Each number is 128 + 24 x the weight over the matrix's rms, rounded and kept within 0 to 255. Layers, rows and columns count from 0.

# layer 3 MLP down (transposed), 2048x512, rms 0.0915, rows 1345-1357, columns 256-383
[[ 92 140 107 129 139  91 165 113 137 137 142 147 153 132 115 142 138 139  98 138 149 151 146 132 108 149 139 135 130 148 106 112 131 124 119 114 136 118 108 140  83 150 127 120 124 119 122 141 126 129 130 126 144 118 113 157 131 167 146 126 116 110 110 111 105 128 107 112 127 121 125 118 138 137 127 119 130 162 124 113 146 129 140 133 115 133  95  95 138 111 136 131 131 148 123 147 139 147 123 141 122 142 125 124 119 141 141 128 119 138 145 103 141 102 113 137 141 134 102 152 117 133 156 140 129 132 127 118]
 [115  87 108 148 149 139 145 142 126 113 111 119 158 112  94 114 124 112 111 124 131 114 129 116 132 151 128 138 116 131 170 137 114 102 148 145 122 128 125 122 111 131 121 133 137 138 125 137 131 104 138 129 146 121 107 131 147 125 156 125 138 153  94 116 129 125 121 142 161 115 120 142 124 126 133 119 118  83 133 107 125 152 127 138 130 128 105 116 131 132 131 163 114 126 114 142 129 126  85 133 129 132 122 140 134 148 139 126 105 110 137 114 111 108 144 101 158 103 147 134 151 114  99 140 131 109 115 114]
 [122 125 121  66 139 111 123 132 134 138 138 147 151 127 116 168 199 133 134 135  93 169 186 123  76 120  99 120 107 148 181  98 148  82 143 187 148 124 159 146 118 118 154 115 162  89 143  78  69 143  94 154 128 173 104 133 155 106 135  98  62 146 119 121 114 139  91 129 154 143 147 175 118 142 148 111 110 113  63 119 150 125  82 128 133 189 129 149 121 148 101 166  76 105 138  91  97 162  96 123 164 108 133  95 112 114 118 145 149  66 128 100 143 138 165 136 165 144 147 181 181 128 171  78 144 142 103  39]
 [118 106 146  95 121 159 118 115 123 155 133 140 155 123 122 119 107 151 125 149 133 124 109 112 128 133 124 112 132 131 173 119 166 144 101 101 178  86 122 131  83 132  96 118 125 154 137 113 124 149 140 165  98 141 130  81 114 163 129 157 176  72 132 126  94 138 101 132 142 131 105 100 149 133 131 141 130 140 109 137 146 107 129 107 122 125 145 126  98 121 147 143 136 116 118 157 135 115 104 135 124  96 113 152 129 180 132 142 127 109 149 107 108 144 104 138  86 111 126 135  93 172 115 116 139 143 188 141]
 [173 146 122 107 125  78 152 115 141  87 137 128 111 135 122 153 143 110 121 140 142 150 111 114 114 161 132 127 100 130  97 117 151 113 100 131 107 154 117  72 123 119 159  91 158 165 119 112 162 160 128 122 123 151 117 153 140  83  93  80 101 146  86 164 135 110 120  98 105  89 150 162 132 151 143 136 131 129 162 126  96 139 138 149 116  98 135 130 152 134 110  80 158 131  92 114  96 130 143 105 116 111 130 156 153 104 151 113 142 135 139 105 118 103 151  85 155 114 168 102 142 146 138 126 111 161 151  89]
 [120 169 156 117 129  89 113 114 132 111  76 122  74 133 151 125 118 160 120 119 129 111 140 106 124  85 129  97 107 182 133 153 116 131  94 156 139 136 141 115 183 134 122 135 139 139 172 121 136  76  84 151 117 156 142  85 106 139 176  91 148 131  62 116 108 197 142 134  83  96  97 173 122 121 140  99  93 108 150 125 104 168 105 132 107 135 143 114 136  86 120 140 111  92 131 154 147 150 107  79 126 123 122 156 139  99 145 129 159 112 103 129 134 149 111  97 101 109 177  75 147 153 197 135 120 110 142  96]
 [ 97 141 143 147 113 149 125 124  75 156 138 116  97 132 103 143 120 143 143 133 130 117 119 131 141 176 105 138 120 172  55 181 135 150 126 103 194 131 167 114 132 119 137 150 112 111 121 126 162 117 119 158 115 118  91 131 120 138 125 175 138 169 156 132 104 138 102  70 122  91 148 113 150 127 132 105 143 135 107 132 146 132 151 115  87 134 136 160  92 129 105 109 110  89 176 102 141 110 149 162 151 100 142 107 106 128 175  87 116 100 135 119 153 123 142 119 133 190 135 161 134 136 100 112  80 142 161 102]
 [104 116 139 110 127 126 130 108 116 106 151 112 118 110 129 117 108 152 125 104 105 111 126  91 131 156 125 117  97 137 117 103 124 121 110 116 118 136 112 165 136 119  88 153 134 126 147 156 130 103 137 133 137 121 137 142 147 128 115 108 141 143 103 157 124 127 141  86 129 132 104 174 116 135 134 170 125 161 152 139 125 141 131 131 125 163 164 137 107 115 108 138 145 136 110 130 153 130 111 125 125 112 146 108 135  97 143 119 112 150 148 123 113 135 117 145 129  89 136 122  95 137 100 118 133 103 116 105]
 [189  81 129 150 101 102 114 167 146 119 155 117 137 121 162 142 112 127 146 116 152 136 119 156 107 108 145 171 166 109 153  97 149 113 134 108  87 158 151 121 100 155 132 125 128 130 107 106 152  89 125 135 132 142 132 146  97 179 139 118 138 134 119 158 119 136 139 117 135 125 104 170 186 105  73  53 152 109 126 108 136 130 134 130 112 120 153 125 120 122 102 109 118 130 170 124 132 148 138 135 146  93 109 110 125 149 142 122  91 162 118 129 150 146 123 113 131 154 108 111 119 126 121 136 136 116 128 148]
 [ 94 197 148 113  99 161 137  99 155 121 149 122 147 166 142 122 162  85 116 121 149  96 138  87 155 162  94 125 139 133 128 174 143 129 181 144 144  78 141 127 117 148 151 114 131  98 145 180 163 146 161 139 131 145 131 163 132 125 137 125 144 107 113 135 106 148 148  87 105  93 128 118 151 124 148 102  94 111 128  83 100  95 130 108 150 148 148 105 143 133 153 153 148 118 140 125 117 109 119 110 144 116 109 139  77 123 158 103 123 128 127 106 125 101  83  89 146 138 130 118 126 167 142 115 169  96 123 151]
 [109 120 115 100 115 139 134 108 126 139 134 154 100 139 144 146  89 140 163 112 124  86 120  65 145 146 104 170 150 123 126 114 138  96  94  89 101 105 119 113 111 161 132 135 160 152 141  96 127 147  94 103 137 127 140 149 166 164 125 125 133 122 167 116 143 114 148 135 106 124 146 128 112 131 156 145 106 104 106 135 124 147 130 153 115 104 118 115 161 131 140 115 160 145 141 102 131 132  68 115 104 108  86 141 117 126 148 110 142  96 166 113  96 139  85 137 150 140 154 135 121 126 160 110 100  90 110 124]
 [ 86 113 132 146 126 117  89 153 158 124 151 104 108  96 116 142 137 127 152 116  84 117 187  83 111 134 106 136 142 139 125 160 124 136 156 137 133 158 153 116 157  75 141  66 128 110 138 146 115 125  83 112 126 114 140 108 131 108 143 122 153  80 114 111 109  99 146 148 147 136 192 131 101 177 110  80 131 166 134 140 122 130 127 172 119  93 158 144 141 111 128 155 140 126  95 144 111 131 117 152 113 141 151  84 109 154 128 116 116 108 105  80 114 170 113 142 139 125 128 134 179 101 136  81 133 150 100 119]
 [122 156 160 110 127 103 161 103 130  94 138 112 138 105 128 121 101 124 114 146 119 176 122 174 115 106  88  90 127 138 113 153 154  90 145 127 129  79  78 166 131 130 150 171 125 132 140 123 126 123 108 125  91 126 106 142 148 130 137  98 130 135 136 111 132 119 124  97 128 109  93 144 150 119 118 141 152 126 117 151 131 117 115 111 144 145 137 123 117 122 132 150 127 132 129 132 149 140 157 123 118 161 126 161  87 110 120 143 135 126 127 125 112 111 175 130 115 158 149 141 124  73 116 127 139 110 120 113]]
# layer 3 MLP up, 2048x512, rms 0.0665, rows 1346-1357, columns 256-383
[[138 143 146 156  85 138 119 136 127 128 114 179 116 119 113 131 138 120 153 129 151 138 136 133 103 161 145 118 158 117 145 144 122 160 141 119 163 124 138 128 133 101 140 154 148 129 126 150 130 106 130 137 130 140 138 167 140 126 104 138 126 122 132 100 127 121 126 128 125 144 135 121 155 143 123 125 116 132 154 141 111 118 144  97 127 149 142 118 116 152 115 114 117 124  83 141 138  87 122 126 127 127 110 111 165 155 129 142 178 122 106 123 182 143 108 138 103 130 145 125 133 129 168 121 118  88 151 158]
 [101  82 110 103 164 142  78 106 120 142 121 142 103  81 168 153 143 106  87 155 115 134 116 146 123 131  79 100  92 123 136 147 112  91 131 114 148 104 133 146 122 151 141 123 150 147  98 138  85 124 124 158 125 157 131  94 140 131 124 118 124  83  93 164 116  72 111 115 132 183 166 129 128 100 101 127 127 105  93 153  99 141 124 131  85 150 104 168 129 196 108 184  96 102 136 143  93  77 107  90 156 134 144 159 127 166  94 110 165 138 190 101 149 114 120 136 166 105 114  91 100 132 114 122 127 178 125 115]
 [126 116 152 132 155 112 139 142 118 101 128 118 134 128 119 145  94 123 118 122 110 135 114 103  77 119 128 123 113 136 151 153 120 153  71  65 119 155 149 135 134 146 154 133 102 114 136 135  88 147 170 132  85 168  92 149 135 151 157  94 124 118 130  98 130 161 144  79  91 108 134 128 153 117 161 130 125 153 112 131  89 148 112 112 112 163 137 157 112 132 105 160 116 139 148 149 149 104 142 137 133 171 137 147  90 126 142 166 128 134 184 127 140 132 119 120 110 128 188 126 135 114 113 101 115 114 114 123]
 [120 108 145 147 141 111 139 118 115 120  80 139 114 142 161 106 127 127 149  75 149 137 117 111 153 128  90 101 140  87 148 134  97 132 163 172 129 138 137 112  96  80  65 148 113 157 106 137 161 136 119 138 128 130 110 106 169 133 135  67 129 135 127 160 156 143 133 126 167 107  92 158  93 136 132 151  66 138 141 110 139 126 137 155  87 149 112  95  97 158 135 115 117 155 133 119 122 126 122 153 117 128  94  90 168 129 148 129 149 151  90 119 144 111 109 113 202 121 144 116 122 159 133 131  96 138 142 191]
 [110 139 126  91 125 123 130 123  99 147 149 107 134 148 128 154 150  73 182 100  85 147  85 129 143  98 157 109 107 104 117 182 119 154 115 160 147 151 116 157  88 111 134 154 122 147 166 122 132  88 119 100  98 122 136 102 124  96 108 162 134 109 145 167 164 134 142 201  87  79 141 125 128 139 135 127 121 157  84 176 106 138  94 127 124 129 187  68 109 163 149 150 153  93 148 167 106  92 150 168  95 111 102 126 117 153 118 162 127  91 121 102 104 124 147 103 108 165 123 156 110 158  99  83 163 137 101 170]
 [170 130 125 105 120 131 143 123 192 113 110 112  90 142 108 137 113 178 132 153 132 158 148 170 119 161 153 118 114 101 132 143 148  70  93 157 108  98 119 138 118 132 157 129 154 117 139 159  84 130 137 142 155 150 149 131 106 164 121 110 100 131  59 107  93 112 132 160  87 111 147 168 138 168 102 163 107 105 155 171 163 138 126 168 163 123 176 117 115 159 116 131  99  87 190 100 109 135 132 190 130  88 105 112 125 122 149 102 150 176  76 120 123 130 157 109 155 101 135 130 150  87 204  94 155 128 114 142]
 [148 147  95 131 125 106 131 131 145 108 152 124 148 149 144 120 163 108  95 116 106 119 117 123 153 142 133 115 147 109 172 132 133 166 108 163 107 130 133 146  96 115 134 131 113 122 116 130 135 148 120 136 104 128 120 150  98 162 135 190 171 165 146 120 111 124 149 125  96 159 107 118  85 114 111  97 144 124  92 143 144 100 138 159 157 145 136 146 112 122 131 112 120 118 133 125  98 138 112 136 121 127 110 101 128 104 128 127 146 119 140 148 140 109 161  92 108 127 139 126 142 116 143 106 134 134 154 118]
 [160 163  95 133 166  90 147 110 107 113 100 127  76 101 127 149 140 125 100 129  99 110 127 136 138 111 102 176 131 146 148 117  83 133 133 104 116 121 125  99  91 161 119 157 101 174 161 129  65 160 118 121 177  95 126 102 142 154 125 167 118 135 148 101 110 167 184 125 103  74  91 143 145 179 168 128 124 145 123  75 140 172 198 147 115 126 109 137 104 187  88 152 205 118 119 133 107 130  85 106 120 140 140 135 119 105 140 150 126 107  92 126 129 110 138 145 100 136 119 102 138 137 117 174 122 113 166 103]
 [108  66  92  97 166  88 158 150 129 141 122  97 161 165 139 158  68 147 158 134 125 128 118 190 109 146 134 106 125 132 108 118 134 100 130 123  92 148 142 165 123 158 140 139 148 153 146 147 102 126 113 118 122 156 110 154 138 123 162  69 109  99 153 141 190 110 116 118 128 145 158 119 109  99 135 137  95 145 148 158 122 118 124 101 108  94 123 126 174 165 120 112 108 168 114 172 138 123 119 144 149 149 112 152 103 103 162 178 148  68 132 131 101 127 136 140  96 121 104 138 108 130 115 141 156 157 188 142]
 [136 123  98 132 110 144 125 117  95 128 145 136 113  91 115  93 129 150 112 100 136 147 133 134 120 129 100 136  95 119 128 134 165 142 143 122 143 113 164 122 138 112 164 121 101 134 143 113 176 120 110 120 132 156 127 133 113 115 106 124 206 100 168 162 106 110 102 118 148 101  92 126 182 131 125 141 122  94 128 112 122 116 101 134 118 114 129 151 119 152 153 117 159 119 107 138 139 135 157 124 158  93 104 141 125 129 145 149  97 103 105 110 123 134 133 111 123 122 139 110 127 114 131 154 116 150 133 125]
 [122 175 146 142 103 183 154 187 102 136  91 106 123 118 130 107 139  86 174 152  89 167 120 156 113 117 137 166 115 124 129 118 157 150 126 146 145 128 130 123 116 139 122 126 136  92 108  67 143 114 105 116 138 108 138 122 142 144 103 135 104  98 130 122 169 124  75 110 124 145 134 129 164 124 139 134 123 171 161  41 119 157 148 126 132 153 120 137 123  97 121 108 141 114 123 163 108  98 106 145 119  95  94 134 133 112 114 112 148 122 156 135 146 130 107 150 125 128  71 148 108 182 131 169 125 118 138 126]
 [134 130 122 110 172 117 118 131 135 124 109 124 125 126 114 117 145 119 120 149 127 108 154 142 124 149 108 159 102 133 131 117 160 127 138  74 120 140 145 123 173  94 100 141 128 151 122 116 162 144 156 107 152  86 134 145 115 109 131 158 132  84 137 132  91 146 120 142 136  91 143 161 127 131 151 128 109 148 145 181 105  63 103 165 119 166 112 130 148 136 102 103 100 122 131 129 120 142 118 150 148 136 110 131 173 138 130 139  85 125 178 135  92 136 107 139 152  81 144 104 111 154 106 120 102 149 138 125]]